Weights of a small transformer language model: width 96, 3 heads of 32.
Each number is 500 + 40 x the weight over its row's rms, rounded and kept within 0 to 999. Layers, rows and columns count from 0. Numbers have three digits each. The size before them is the row's rms in percent of the matrix's.

# layer 7 attention value, 96x96, rms 0.0904, rows 95, columns 0-95
109:601563499486497521610475504459500434522527490540510463514506471473475494519514496503527476511495573517532594562543544483477480489460484509504483575541502449545516494496475484513503451498538525527510454460459574492484401424503464472461454516525498411465542443476427560528511471514507554560
# layer 7 attention output (transposed), 96x96, rms 0.0924, rows 95, columns 0-95
112:515518487512457508497521467445468529517527499487486524453477504531563529505533475554500514435491530550469442470484500569575463548509517456570522493425508404438444450541473535544473470471481470449463560590440457471502506503509458615532541465512510482467470510509511494512487507554511516388
# layer 7 MLP gate, 192x96, rms 0.103, rows 0-47, columns 0-95
094:519500572514527465526469568554466425463447541589475581530509527462478486524519502472535504557541518527511502474481452518415491476539478489460498449450552503477521482472464499516449484545449417452518455517429447483449499496471530499576475486527506534533482418453480405527450572478498501485
108:474484542446533517508502514586498457397548529542510566555526508502488495471473457457516476434492473473519460420516493484457444503561531481512518494441469523526548536486522421526456515509501491505535525498478474540549496550446429435494576560601458490492531528465427586540462494498492478491
090:559506482451491445450464442466464523480421485485544561520551532520482458441505489481552497526536548459526492485464530466488518451511505507526545476501564497461384509547535526523589422539482553561525518528515476459514502492508572517444554460450510523447527462481497416481472490504473508401
097:462501505440475549497469470490531516511498481555553546499536413475527434476514462466491522464532446593477504425466465499443504480458511511435420472427527429528446593478461518539532472487437483517464452493409409471449508487508501526569524544454490482470553501514476509500472526470516520494
107:468553453440509509486481428501533537479490503570520546562573486494491444485459522428485511448491540470517538449488615496452512478460514510491536479426477462525502538556488538563570475470429497450390505570481445484502533517460431475496532496506473501470529496513417541529502526515470491523
095:542510494474520430503482444479504529495468549487509494414522531502502522537522530511464544455519455605518436460433484487486490574543460487475467500496460484506462506402532522459475539537548482529556434551527527549548503510498479498502499601507413492585518473423503525445474431469473471488
095:476506488521537491498567519504589496466532497480476505513482517513563526498418474492501561493534501558479446475537457501509496492559532548425496544470524494505579499525534540530479544533431434461561540561422521520445553462366515490498549465480487539493526470451475548550438524525479464454
104:457441499445527510477471449570530476457446451523537528459510535465452441523449414487496552430519442469555521552507523496403517501441482510530478533470438560577468491486521498432514495469416520401523466533552479476551527540497516506502458550557476466481502514471518501496472506485495573518
096:558505515404533478453520464489451456468501449432477539438471523505521508512495479503467536559540462465541520405452478482505565478529551545498535499476563511436452504450464462456558507554461489490570435470545516487488470420468531503563503534482521510452534473468410447495462513438536528498
109:542513487451497453533480479480514488461520444503516497434464528532545476581487479460581564434458455567453547551562557450458497503531473495426556460435458517493400514410530482479542509549502503527533407459553548508516500514503491478509531527544453519520530526517436482493448516472514475498
087:476503481463526492473483487600527486489504441496538504539567494533475525487508469534494500513530541433511467483522599493526478552490456414447525483376531498501493490555557469428457449504487491484552532521514501458603506557540531488512496525526460538435506495462476487562486533523562576439
122:426521556451495525530500531500473492415425469490555518520473560490539466478536403459535488542511472407550503549521478494458483491473461540461413497515483562526450555484511558489484510557427552480473487480512535517513550455478519490485497568496491491527617480506508479504478481530429518569
099:479532547443523357502503464482569479466485573512538503511521506536460495459525513457473523561499417563453513464434553538481500447520515536625482500518474470526485453506476485486456506525560478514526512518526494505561459575489526497537478537470467513488505518485447526514481416518578489447
097:468475482472505436498582505494487536497518483510501536495596515529479481448457528501482526483488436441511444523492620488505501456560533391494478542429585463515505500513548531454446431483542470469482529527566490511556518499441521464487553480457516550491526448524489556544460562517489519451
108:400484490490582517502434546499518505476458438490529503522459560515575513508550449453517552487449407572540479504474499489470533535508465480477448487517517496566465516530391468482555508515492491554500486517479532532501510554539458506594471582506544475499542488502484460533513595495504477451
103:409500523465520535525493540468435536412437494524552492481494538520524491522541458479562482548499455491554458480559472495417463529520447509472434478440504571533461507507518536527496534530460512494432441509488607527519532485532528526515486596483507421482584534499531465492463532506466510544
095:472480473484502505495491526494480558462499479508527491497482509448413502505462502534520502462455425498428456551498530497471557450521489472518558464519491482505482465516578531420535483535544530520526456538593530512396491429478527521523559459487472364493523456509557453475460477516560485436
119:486532440492474531535528578492471553438523517504486443467540518543450475471507540545500436538598458498540516480515485506464501498485528488494435568479505507512542442601546493500521469541468473476485432567473514508522459454481495524477549491514500453470523441492517492433429512652493466507
100:513443534517514503476518545465507583441485485485461542493427496567486464566494571584498491470521469489486519508555475464444525505491503528469475483507550541449527500605565538536512501531531437488503553446415513454491532444534421500547504451490445529546425415501527479521455488510527477496
106:468497526450520470520553562506547497463481501614595537534502543438493444484526486465579521516460537464530503493438495490444438468512490562394470490462490493505451547499502449492480486516472511448470449513465486522526541561506393502521514548438416495505537484509493517566448518466504489501
104:503451444468502443484488530551505561472526540549490522458479494576513410466458497505544474447523462503528508519460519498444542486472612539426423492536522542497489514519483452489572511526454450530504447464530486538484519509432520607454519493578516542516541478518480472544490583515481505447
110:420551496486530530509529453492465526533524446506493536486499472545480513506539461558550453451477444468475534537482507495491507436508536484487442512521508431494512536502551582451598469528420466497522527515491487475522473502474530527477585527586465470493518496627493404569509544516540531516
113:462473553515515443489448532464532489453412505573517539504518518538477517453430464413611519484555434500528492464430532489426530522483526472480522508485485523507480549523481491500459558555498516579519518479511521515502447549513478549498584505487430555508521512507449515497429523546567486439
078:526472472465439564525461592576542492470508567471519539503465461505483418503523572486453462524520582506510541517468491526514511492508469436443498465542515505468533505544519570485487415508495417514534522487450468496558504488479523527516608461454523491477471580470430435490466471532523517497
097:537560517495545460521496520536505463509523509466535439561545479456477485607493452482516474563493479493452451484564465518465514405525518497537538518545486473549494509591458523468525491445439527489504497548545420495430554549442518529437476467533527463500578480465533458557500484523544564520
093:504474533449449541448479470521552523487504597432558513454533477497497499550517457555477565515503528500522475531461505531486511517523485473497580496549522432487410551439597515494507519565471432561436439554460486450489506490455539521561486486553533502477476520489438506531500519484556546435
081:458506486492463505537438463486481485471489487527501488443469583501464481531512514478439500500560442511489602490443505482517509518428521527530469460446501417469476491477464574437536479534527532453500510527412517497536424508525566527487493543499493517466436452452519507414450464620527494516
103:531477477481550467507498421437453523470536534550469455506534474482563462501461539491527446412559513488545600509515469492505482477520580439399428471525500486503476542586455470476488570457520556444547553486502489503533525516461564464494564494489475484505559507473514470495466533541514498452
126:518546540511557507436456500564494503421539511526537469458541497498431506514477519512513467434473521542545554552547503461405474546485504455527531564482510525492518516547494514505527539530499466477569397498543429491575452520408509451474534546556440476494485533525479454526463486524572487531
091:464467510569484523466546503452469429493498544480503494491516565472451506496504497502565540477508566497610568507464503462429494453447495545434495593467570547518497501478459505511558538516527535512524452463480455460460382494434484545432469511488524525516522503464538483497462524537488552447
089:475467568436506448477554479496464502513493549567535543502480523559451488499522486482434544508500485448551537530488495500495586455577487528523572515457546453491440484482553485459492480612500490535504454529480473461493524421479500538497500505549549557506590469494462432496498507553524488403
094:502503512451497545522476483522504477454432480458536538498481468457450445473517554521486478550559481481529505530487489517507446497494465518447460511547425453623525543495433518560513485492481460476492458399485554496521442395413555502473583476527482466529533519432546510530479519522475476516
138:449530488496576394434536476523507496462487537550532537525524481511541431470439400466497554512519505558467521472428524483412482495474533487462502529464550524520492520495495531469494522556419467476584526543505499494541544456475465518560494474573471483493500487465405514510444561496495540479
105:483440511452572477471531506555579578454505498499536544493453476474564535501456432496568511523508494412546510507555541523457489515537499478510520480470463516540471479426516533512507537497475576443453451515477557560493541474503563453565492549502476427452470479445432478510497555452536512452
097:456469453468463458577559544543583445497539419541509558502506449510503512518509485489509477442526550478423504520498457480493517392474519513517471463501487503538554504469480469434466564506504496497525451539528494481407442468414510497511479553482457514502496495575447435476449468534569522513
099:499489505476473439452547513535527462490448530477535434554501476506515464508473534490473482562487569461506511455498546575452458499478488551471451499520479437569466496524552425524486466480550538435520488419536490548517532440489488427469594486556520596496511575506441520504448493453466467528
099:491524459544433507505538488559572493510439480524521488507464447453500482501514431528546515505513476485458538551477451533482459548444486563519520494513510465530438426466441582433521495524507434488546433452528530524407480465515547513503553533472558473507486505604483476437503472526584528506
086:539568460501507469465469484499512470437521505505525469531520496520478499516496494418523508438514486475533447478474510506475479523494460504572578493444475497526544433540526532559487488454466431428476492456531485542492423454538491533454533543512500356518599513453524535508481530423509566461
097:440494508447504468526479477500502501459456488468587559562534544514448430472524512496507514487551479512401491459457467494453464488468564547452446555485483469572443549461568452551471475513458565517473483454519451525445495508445451567560544482523435534491499468517459469495456504445507462545
102:533515508484470445543472579539591434510440468487531467517595458463515508508536500526528486471466475513488474423526509473502490412477537527530465588535464500599540495562470514555459495518511475439522480469492475521489406485396499518507489536534509465515520519559572498515446513499481543500
101:432445440507551520510457525480448477446506543523506523481513502510469497542490514522530513518449543475442488530518610542513522416555560461440488478586446479525519480494468498539567492572435457423471554466474551449509459508526480481517542463536473508509499540546429479484485423501463484569
107:513521466511531500509390498543531471403471494474482518457513494546409532559544470502508543457534487557534558555439500470464480527508494512511479509455518520554493406518457507494502533580508471488563467541518486505551482489441417540495561578510457439481479514463558538460484451542550500470
127:466471522409561456404472461485548480470523494522555499472528499506486480477466503439501546528500440436481525494558557501452501536421464518557491534472491501574521529485505498449593523486450575502507462552540455455492546504476481552520514539446457495446485516514519513572475566495522579434
105:479470497491476455563461598520503535427491457492601466558524498534506471470486429484468531471530451480520464490452499489373493551528482490508451520530531560558489499464500550536499487485586502471466443497496476467510446536522507515459487603572454512488516545550531476458464493562516490470
086:510478473555486478519480508560453519497495470543440446480466551441514523423493510418542475491475442502453499467572456544428494490525471600497423535440475478506536496505469542485500545561489463494560490492508466468502498437521478579561526575453538416481516444542495490549520469489478562511
100:491482521472497475488491495511564518475514396567476524508533569539449482493485516526550509485508449541521498513513469498463500485481511512515525533522575493445439591386481479489548440537532526587534494480467476514534534537414440553538546535444399527485568492481525499523509480541537446504
078:513445516481462460581577515551508564468515530502492463456516511489472507491470518570484450546486454486519585559456519489508470524486487501491506513511489554445477437521463585412649450494530479546491575482550532464541540507484494492504471478554471510512517516577497454445502552515477517523
102:532523492480518483465408529485489488487465443532483558420537512465429524563499451505505525473487400551524506501434511500483468524527476484500499533404566569526455492577394459500459536538488514491603482504511514516536442548460532450551446564505511520458476537523475500482490499472469480496
# layer 7 MLP up, 192x96, rms 0.0996, rows 0-47, columns 0-95
092:511552509528504481533511570544488445527502592510522565503466450438485515496534512495495539578521531549541486464477472556484401472510474453462522436489525501449557487430499556421523506487537452554514479517511466493480522525522458481541513450457493526539439419478477429503518588434525495558
108:522552496445517532501465538465454505506465485445496443494538547551475509570505530510455493500421470524499490483501552509512500502499452466500431497495535511545506529537491543590488445546499541486562511514488557475561398427508562460450559468536495521519524501616518485460489379489513487533
085:477497403466508537483477429523458538522485383505504475507562491559499510463525527503519509492522548450448460483488551520525498394529517451474535478510525549482451590503476481536581396480502546511524498490467450442466464500517489471507544494512488421487528499529549466402535534486489471486
099:518504523430483555454477501596559464515474501496534588509508520478516418467519500492514515460541469541466528430476500512454546436480510481458487447453576443535506573507476427513516496471521449491525460546475417483464475484535490461507551537408503410439521501553526510499495568521523519470
099:522556475461524550529484484527531533487516464488494610564467464477489435464479538462446489507530585463534476494497557512475510442514492542515588489510468434538486515568473458599536462477449459420390486509497459439494511504460456470473569515508471502499499533517456531520500552504471482556
090:516526448491514525455414467544502433512485535475480487480544495473569517549457590581470494508530435489481444502494438464497510559532491496488509566510456523464505507499441526513435541465511452506476522600583557510460536542537528489509480509475514485480559512525566597513503561513415473482
095:499463465522450449440440495426424457446491586572560508478516501491484442468525464510517534508431525477520521557435531493514520497472511468570482510431500558496418505489461446445509453499552520538483444506523502456589496513544514505542419519537550559443507516541504470513518473451534533494
099:475593501533471475542503518406475535476583483500475521568536446496525596493564551487535466510469512532416465424471497508522511487555518451495548463495564431426536539525469522513481545550530478606507505548498506482482482512462465478450502477488510510515507497547467449513486560519547429483
093:442454514479478436485497512500529536399452550571480495494463465526460459510535505511585522455443500550519588569519489548450497486499480462453460548478481493460496531510505550519530475556500500575461581487496488529542439537534426531466521537537427532529494468464476451560446459559485476485
114:533527500465471452450422523513519542503474507557418531509501503494499470443439449559520456508488509494571425439476537490511547494502415482585444482539525517485525451569483469521482454504501513454515475529415497568563469486501451486449504468387549517467541524506492511531498483549482565460
098:472469507506405534577454454518462564438476496479489469428438458491567426503501543456516478487489441607487463510494459524471500466455497588493527480510481559459482481479487498505576561499473561491525502427448524506509513459423454551513566491466479458488438516498481464450493510450512494493
117:435438485448474481500472511483393539492502482476520526481500481497472502493530454512461474531580452515563496530509517484440509558421499471390493554526523566460436507473525528489463499548552540494453502511484516542490460527479441524447497603496512531467579497455542505502468587527432523520
104:509512499588469474528566506507547451535522545514517461523441461476511510507514434415499615510548545591451495459449507491463521531467527533545559472480485510463517537477470556426535555482530548599516502504531518481510499527489581550562444488473447514499512494490466491485502576484491549468
099:440519513500426492497434500479569541400408471555490532456453497508483462544545486519595481465444444529518528488458463507465505497473487590536476479488456508569483527533498430542530508575549508454533519502465526542462495450496469530429524498540459447485550527499462506408496477483500506502
098:484493469527489423444527465468480515502507480457496575486529487461485522474502490527521512517532562623459514550529516467494542493581530512444499550490564475476465491470519495446492470517478492603536501506430598527549506557446501558581418513487455524464513469463444517483521543513509516430
113:547436456526465408459451493546520525507568551528435516437503434467411536515479541557449503514515522528437460490453491494484564524460569503463556552516520454436510497492522436466531479514611477521513497520520463509468464490515426529481521491471521552506468518505487447482481522467497513404
102:531479513504545399437561526533540514515471618481470454531536452581492434578549469479436523486585531546540495506556471509432457570527559550481499495473578480514507513497507499575496518476462466535498514549479469494502448527475500483495498539524573528515510502507485494503452523497501578469
104:539478512459570549547433522451519485538533548527537488529554513469510493557460505513459523505481439515493536591532440496489519500520479549519565517553482447574535521448436566481509449509529569492495536416583554461451482478492482550478501515558477529550507519549480415490466513426499492460
104:430446425571482551513487467522497557508548518526478507482415506505436522524517526542471444497528557476523486562515486453485529490511522510465508483531556525495554505527520526510543480517545433446533525442445557503496494472580545476479603461443461538519473516562587402518487535528489540494
103:495467489454500534532485585504577455527477485554598495549489542462495437483530483437559541455491530472548487487453487519505374494553486561415508517480488487537473523502551491498465549463443508442500465480485471517559532549467421475557508491479444442497486500502516519572512480459500514568
106:476464480441507488425497480547548553514504523512447505498442465570530473383440522497534529462532507475547450480446525505468511518490574505525473516534505516493552534564459442444509520408511407551544501477541479582505469478457533565486495489521535560477442430506475495547546512490483472473
103:548452506601478546483422538531540522471511577414450480502469537489505479519465518454485496535502547522523468490464470519538474594532448508479547474451490532491512493522458513521453445516517500521503499501540568504518441432546507515567422487466503554554452574422547561460488485470448530474
116:449502537579503461414468560435574438477449502540538522555473500513512528456457454433602518525522506522496505455445510477472511530495504512455514491529499545480504574486480457526524569543496503588520558439453541488539486525528469492505589471439489538519456489492486478462468459539565465467
073:498483503508530548569553499453447474493439495511526525464477503529503502438442544531492538494503562567430508517521440555445495489486473445498459458509569495425524504552429529449435489524564542570480522475483476441492437549475530554421475534445473517523462463494475538511468518598501450516
089:533567572433472478568441530463585519525567430441488439545474477440517564491482497547504584477505437492495489497532518510477547458444526518497548457522487516505478485536497469488549483462479517568503452513523470515496558541477506468528453517597491596484534459566475531482524467444524481518
091:443481497505543536498498526467531527422422472557449474499505521532417433491470506431530441464504474499554592513508478483451510495437511513523454506459474545549542480563490489484491509550470561483567527467551491552495501525584456478411529517500440509543550497536555447488419453524484480509
076:480494488455485465487549494535442482466492546462517504522521536477530425458462530433463530454444438540484543529466478460514511530501438524475496481515468471419443502452578500585485421492463511424519493451490547529443538498548491596411574476497500476490482465565480478463460475477488510439
095:522442452554537498477583488525485512516471502438485426509505451473545518528485507494433526499529540459394495485529464494550501435491519502532534553525506502545528546546557527495468521432377510442554540447492439543455527440540579492503522470515524421521508506487488450514524529490495570489
125:476469538506483548503446478403489464527427499487445552442539492468439447509561466512529468507529551535518469534553546539538495458464504549441536519482509505426468482561541531443439409559444489456450489483488536483484510458492449479544541476451524499483565461441416545516490476480514546516
092:532523540497552428476486466571546556483489534567478472487525483514555490553379508503515492480528435557447462591530516518546523456542494455523525442528488490447512487540482517491483457565462463496457531549491523559487604557564529447563524490513487493503498481491437550547480536494504487456
090:510507492478477533546579462533494496590577565486543454483434502458539540456545519561470592529507505424502571462534526493574537478529476526546534533474517464425439488464511506475518494513489539539531494435438464455550487444502480526523506512485480561518501488506470469543595462455491443506
097:519491536505499501507532527469490528489610526453478444511454474586483555564516473581497484482510540458539528511528423496491517532478421498546511477486518602517540505579533476546485435491499527419488503505435553500549512505474471532573537449461485432523475431558518518501541526522533505442
122:457469469508466428496475532502452524514573493459440492502526490498426488510532567543420445466500472498412450502522438468517514503522581463557446482494533454483466536494582492430513532463517479538531494533540528476440464468461477433531483567557503537472511534526524565573515520505563559487
098:497473496511560559497501501513569484534500519442512446436446448477534535513506416494512511522464493485510514431563528493525427517540504534521477547494449556534553445551413558478507543416411519434479486512508466437454553492470559447569493514520501471513437457502476503465550538486542539485
088:531500570527535472457463499541502514493436512582539428549522569507516486551481531507492503544479524382562516523509506546451532536494505506564495501413525516547521466529435523561473488488535581493503512444500551501530578495527579501451478486527566480499611509495536510509473492458463494473
095:500551469513505527510538467576456420475426589491513492460501517471526464473470494523482506505531579486502548447458473560457424484491467505463409609454503524465451498571561463501492525505448515478540490429547483565543504488519547546508489436522491509489517494466420538507465559513511477532
089:526498458515455443468514520515482513502509477451495486515505459432507497556521484509528543506542478517482497410450452507486469517485472537520442496514526423522439481473395498443519496472423447419544469371493535486439471510496513507477535508488507499497468506637514541497528500457552534568
090:527536462549487467488545434466454507491545498475484575514440496585484534504523546475472528510457510517559495522503491571507526566533434525510522520412513565394488498518489430495540467458556519527526524529502540489575452487544502484501507453527500429523560583465513488441545569466484553514
099:565435459577591501589499429434517396493492432482503460490521420544484521498548520454487518496459485558503500520480476484472422502508526502490524490555465500509465515477540508459501511509461524506470538449511474548546470505568475545550539435507456503532506452483490438522497538410464443540
108:464450442472512552443463444518470551456495491515443494503496506565468437521470459444463482467576527579492583529478511484454518533509527410472518492497532452436484424529499477555502503533560502478440441504465469533544516495494452481453553523459577487448520482489474465559467420528448485479
101:512463541581525559450509535457555516490487446469546525448549514494503513547477438484496423482500562457493504491514407504496545452462484465518483492527462577496472494464518476516489494440554509515540491454501515533478467514456553492456418545636495515507500529513507509454492435410582475507
112:539440546508498501463536459536434530524511521551493483546493513460544421432455558464491448534472516439490507470577427517477546491505466492471492414481523506397500534535511521464499508468465471521465536492490512460461564492575578483499447470464576564505536470519483447570444556481513529483
100:461492516466571492474526501511556468484493526515561471508488454502507468463421470416456513492582502477484478477473531510505473453453439521535501466493483508559510554512525453435517463473348531452479499527425470498453557460531518527578513475529485497528537512578455537496494568468504566461
111:501385556505476483519551552404536546508567473528477456562516538556506477479521480574564494463462473447510508487536467523523544442491539533464476429464574515547476505550483525464506453516428528502456539542460457495525516443480497505536438488478530506492581472499472487481506490492524420426
087:496477489561510486494494533544507577510513494597452503507439548416490465387519518428536461469526473512520457471550455539414466491528492563478469524441514481535544491494431480545517530534535478463538479546511446474508484444474465548555506544467554408531521455557478523506518535462495530510
099:506546568410531525556450442513450485468495545517489548525469502538419534499510564527516546413545498520503488484489471489503513484510514457446543552494540480514511509530442503530492415475556516484526455456511472539568502502408454510492500456446475503496471431562416482522531434539493520590
083:540492528550478478517521465426538490552535606486532517473550488480444459536539498501477471488467563515522513497514462563523507416509581474482506515500443494482528527514529525484527499514455524473399546458456558543519489479595499528448453537520501498548531470465579460435527420554544452499
105:497550511534459493457558558545533475540474487476491546511550539436481520478459465526505502499600535584507513519472454525544457452483454532485543501527449569530534419484434446524426556464484536512541472525501508481548416529443520533526492513488509474523498542546489546406560484534577516490
# layer 7 MLP down (transposed), 192x96, rms 0.0975, rows 0-46, columns 0-95
099:462523464491484507485493494402439470570534531453530429493478452522484556499509526505444513540473525517517472536516528535566428477467504502538513465555440477550544499476520489448577527502598533576441472491578548562583476544532441462525492497434503480502473479548526499471509451494532529544
105:478470578495578494520435493539480542504422516522529523477585478539451532523483572479449462467511459554512451433514505495509445504512462503488443514485496523504492553517549481568480536563501548466511473522515478457485490460456565497476575448566484557530513458567386552451474499486487467537
084:483445428500472536560464477543467496580502462519504530513522477519469557479438553538401476544486527485469442521494536593609472488535525428478493478516485524544480518507491478545493487450537478404489526483488511497486516455515488462549441502463571423486526440565497498456551543459467489505
087:527457469547457529493547479568454499637530541494437529453496544467540477480517542494426540553504486498484465444494460534601547452439539528509547505462489510513534545526489556468533515464495482494508488481531518518551458433501548527530490533454562461504546556526581499450530554553529487485
093:521435537516549489527482446480505506655537503455450493483533548441556524549500552510440522534547463466491462578516451475566516456519512535495592572501520491499468486501488520477513523466554438446547434491503508525502495497569524450514487507545576535491504504506478431490553542534516500526
087:450506510522497544448553513567503417500523478549456508502470521482508408512545443500458501514456531490492607465528499519513427497520520521553450469490511555477454466527459443471500492470523480526535572468507463499444532508540533520495498449492616502436500546508560507534489567493545608470
093:529515505488570452482540540484547493396510456531507524523459514508546529473455485472545533511526539533508457481556533476424501438546482479472471553475529513526560506471554498495460465547496450560571527589458477531458548507404508525520493459560495574529532505437467533545442457508504436449
094:421523571486522496539426498428502514442498421572547546492531502481476529479463512498533530444522502475509461451439503484473450527475515497500526467528498459578503550505466503457567544551419517493508429515522450454525572498465507489447409480535417521488520448548466424520497536465509525494
095:540495536404480453510506448458496465384477514460511525424497476479491472495484462507499555516529443469496500426480485558451546453538485540486517524489511497393495507412507448457541499519474479524526523470504521474521465532489486476537492559531497536481537476431393403478454506451554488506
110:577538507418486441500487521526543489533498447555427508457465494459606488482430507523568512424434438433468467526523525517519495514552503487505446494496521500474459470523549508561487509492511530473540441592487470513514517470520471488431540460434513531516541552550437476466508477503436535456
092:514510523480529465480508538521486491468435493498511522491603480468500571466484556575483474512521477461530464522543596446489486513484459413483490521495549457491458499549572540445475470516509492474448532527547460400519527522563515455499471497471499506437525512480466535610427468477553500430
115:490437536431516515477500562519450554484553446511591522454509435504520563543564537471517558463534531500553433509558483446478452527419456454424529538449547507477458489490528512497435478512466510526490505510505469579501493492499406495459456538547491513514499584495524512511458516540436476501
102:505536439471536547494489470537426509547489420488467457521531472447593571534493503499510541434488536498572514551563472470454520504510465501444500522541438466517449479509564466540540543462487535562516478573544471524490527514485523503496485500578488478560539514512534504557453540466467390549
105:438486451479527441489559566506462539456493480509499538489542482507482475475494545521507474501465465496522451500457599453513492455510534420520471567436561433553530510516528578472470451526567514491463520500602497487525476500444468440472573489454508488503521420521444578544461521506503487451
095:549474461519522526512482567416498488554490475502571473493503490487479581528433605535474406470475477492521487481561502463546559482521503467452437520465553448496512555479492531548393532453520473511462508521527480533539526538436499528445506499478448447446542481500479542582474496491498526453
117:537428465521507452421502527504478501565576467523534443466406473478448552561400545469479511510465518437488533496489472520494533546476562501495438530471504503513492507518495508496530532557494503479469491557548522487492506401475467535446561548453483473448524540448463456514567528455508486417
112:524462556509548460480527471583545528531488503520483465539452482556425440527503461523485541500570519513524508572577530551416504539476492575500517553492517427465456550526494545528491493528471549553539491594530500485462476436486540516494521490534506455508535495477463414511447508472511601508
109:574496474472473487504510494466488481536471493547520479498576535552494550511460504423415498550481473543451530549481404494456466456550477500493469491576546485581477548419462546475540474493528520484488492426500574505444534530470552572476555521547538506495565513520491434493487460472565489476
101:505493498498489555533549501509516501564551539549522489450471509437499450502529527543435438521568527543470486536503456531441456511493448490483409579532485516537558468491488513541442438486538509504476430532452529447473441499450495432512586547493537442475501538463525521564549479594515468500
105:497556493470507578520491516523539450572507467414490490506533505584523523551486601531430462483527504521570479496565468496472481472472505498503525504542486484545599481531545512508473511495509475548584426492581500538546511532456528495512455452536576504577485491513528487521538485570497462562
107:457519507506429473483502485551563445511509538502448465524408491517501456475453472512521562540512515498549470507478532527479551522502561557494499497519488490502573526555514435487477506385476502534590512504524540533541524554454499513537434512451505491506478429500553530518636454481456550483
093:516481466522514521468488520472474459431478530438492526491462465484453477509467548465462504531515515521505474486465481493505479541506472511504558515408489507498547449529498506575398492477472493540416448510528476448462408496536520504488364505463610525520537560457532552548469445456476489522
105:540620515504535521450541456518509462604567534505459508566426495501545520532483477452482552553450533509484561485491455444519534511540468532477520485528485486490517553471496507585485494489519428515468565487441511451461508429515486454482490484476523502519409506437528461579483452507474536524
074:516533490502455562533401504469503510481520494541501484493501537457534474513539467453428499536434513549513534534495436482478509529472545496479508454534440501428640454549456541469454515447461510517537473467468510504521505491439571523510508503504475430419473425483568568507483491571492509470
091:489449491532525524508515503528471473512485498456481553530546467524482498477464586498404513485525531424489531485501509495528468547487540494429453573415484518517499490459551581524468488484528574549539526513461598495446401454527573543518577514423543479545505494486468543490500527522493480455
090:452438520469453576483459442476610552415516576439521506489488495476527505532456393546520549463491482481538498498485534519426514470519501490510542498584531439500439540480586504512469524513470484554471505524429481473503537563511526546533521475519516526484537521504473505519490447481563528443
080:484539478444501456484490494535427532415479509498508466454475522500504438439472554559482459473499453526437508495451440498520517545537472540414555460464518408519416470441505500522453483503511570463517511509451549469480442462466511504459508523525428455531459390476499542484476530533483527455
098:475549481482503469508494531495543529541503431424498566437387523461491508519531500526466518573430487549425404507556554526563527483472426522556570477478535502542506476503540547546431432516502459461513499527463512527469426471453506478488474495481524490462499508527460458490566496510538472529
110:504443440503490524457490461416438476501465488523510511528517499538502445506502456549450515453491474524512577442527536515502490629466449476499474462446529496461423470554516576505469468535464510400472479526513452457544476520533473544539529548470542521455544491461431433500446484513533508452
093:537476565526544516435485582505555495465443521525505462434480538506578487510408489496586520450455450557489541523457523512415500537494471498433456534518524537449528449457474432480526467581522463534550505479471477526511547531524476464506510545468456556469485474506520446471412526532489513492
099:558594430546507546510481478541533487460512447436471405436477456402530508481438555549530483497515528530465511483535497538548459527456494498510426484513461501506518461540497482497578493474455520439498512529490501552473472491481501436462484508521442423488415502539533501535473502448497525591
101:391534533506425453479508479367526583516558455470501525481492498551473514520517451511494484423524476577502488489536549542520556489513530511539512517451541570441473455474527480528464438495526506450489526523454456491451523473470507532577494462481498517481472528580473455486450462466548489528
117:544485493480572434533494542561564556475493460385433562544453473488521463502498467512486509530549505482510486539458519551545563413483441529493538476495522514456450578537533471449481510510423498470540546544547509533412474499446517464488490481576472514455507514503495508504558489504486569516
098:538535549535445511508547461452442445568512536481444514529488549511439459497536546462422506477464505588478533477545568459478507498503453522488466533563565492453493457599478500501456472470538455565541515484572509452460442487504494486478468507477500524535482504542497520451461406552527461553
095:540528463504523450497555481536582511442487428584542503556555489495555514521505556499484527502504545421488564502475468475474544488557493462601430486517554551508515478468451504511467484566526493428540538507500495429474527451484533509462526530561507514527606451487457463534472476476461500459
093:483526532486491511437538504507505435579501430486508512435506521483460514472531471556501432536495454548476442450536493528455499521461499476540497467455505530525572553516490442486468542455542541535413390495452557569525493499432553526510518532464512521540497534539531530555466535569504576546
087:472467500503580528497511471531412535554533517530436517500533540494515480514518544560451575462565509524457475424511484474522559532557505449475552503447512531546477476426479500529483538521473594565489461515459551440558408472482532456521468509486453506457544536471547498475461569506543516515
096:460450528501482514484545524452430500553508458452457527434468558518543536518550538571522559525436510499473529544480469473534534472542447489465506464461556502430514530543474464442538485544554490534468606578538482487510486518460556517484488427561532569507438529543467481473463505496528436526
094:509587414545514422559572503487484477447477436487454487530497449548495531537544502477459491511471594528555447510504469494480468494534500488509491448578515509524554502435516471413486470479555456499517455405543534544496479497477482567483546487487496501518458406525533498538524500496522541567
108:550476480482454484484507555527592495497458468477534456491555504454514512545536499477504522503530491531445466454474456440500478468462521461541460514444494473599531505564470490574490490572583488448498425457539466504505447523418526535477489496551531465508510570525536428504442485493429580534
108:480472509589568556479495531383490548449490507468492526494503519469555500608495481543537491482498524486504502453506503535481589506462470498536482490557468568489494466497525473555560518516506546504499508458538477526496488531456573570522445472603514559519444544519485530470493451470578532548
105:582485489475556492480468468532470496503475476510428502530514502479490481455453495560516471473599470513524557491504432496517525501505507445445480362454537484503487456523498550489561557545496493524546557536551526463480556496537469496481509521443570523426524533457578499535428503506563519449
102:573496461470553541512542516498503517570466543510489493525549536542463464462553525481448481521463448510563528551551533530443530550477401468544500568539484547437505521473537498492433422486561571541481543477528538516476438456500532512536562489510513520540492520486526521476462451456584431531
114:534470530517506500510531501425518505445505476522577446558547519534576393473493431508516538499489450527562496432497546531477533555494448452480472444424540457557452473565490546493516463472453531461497472504489518483564462503518527519534478527445535482474517548517466454479454414521559441534
086:462494523616484541485525545428504558578511512459537473494524486487552519546452502485497533523523511458432452448521503620523419448574484499441541498508517510473507502506561436486533515525525492501505554527531492432461514469522549452503513481452480506511457474515465506449591579546532493501
101:520484534487502502476468545516492568408506545516445477482471491503431497454516541429470488482501426445546490499486454587485479461541495461570455545572498497507542586565544496463463515501505507499494519537490465580474495575523482410469497461574527551512524468482451482484591472499472493550
086:511582503560493565454460480471483478562447462495490499463470531517480517436597432454552482443478479496478509484483488562470481472488548530578496472470474478554543547532522499562395497507502539541512485493473479500502430446574534536443485466487573554502528492422531545497477490520551441502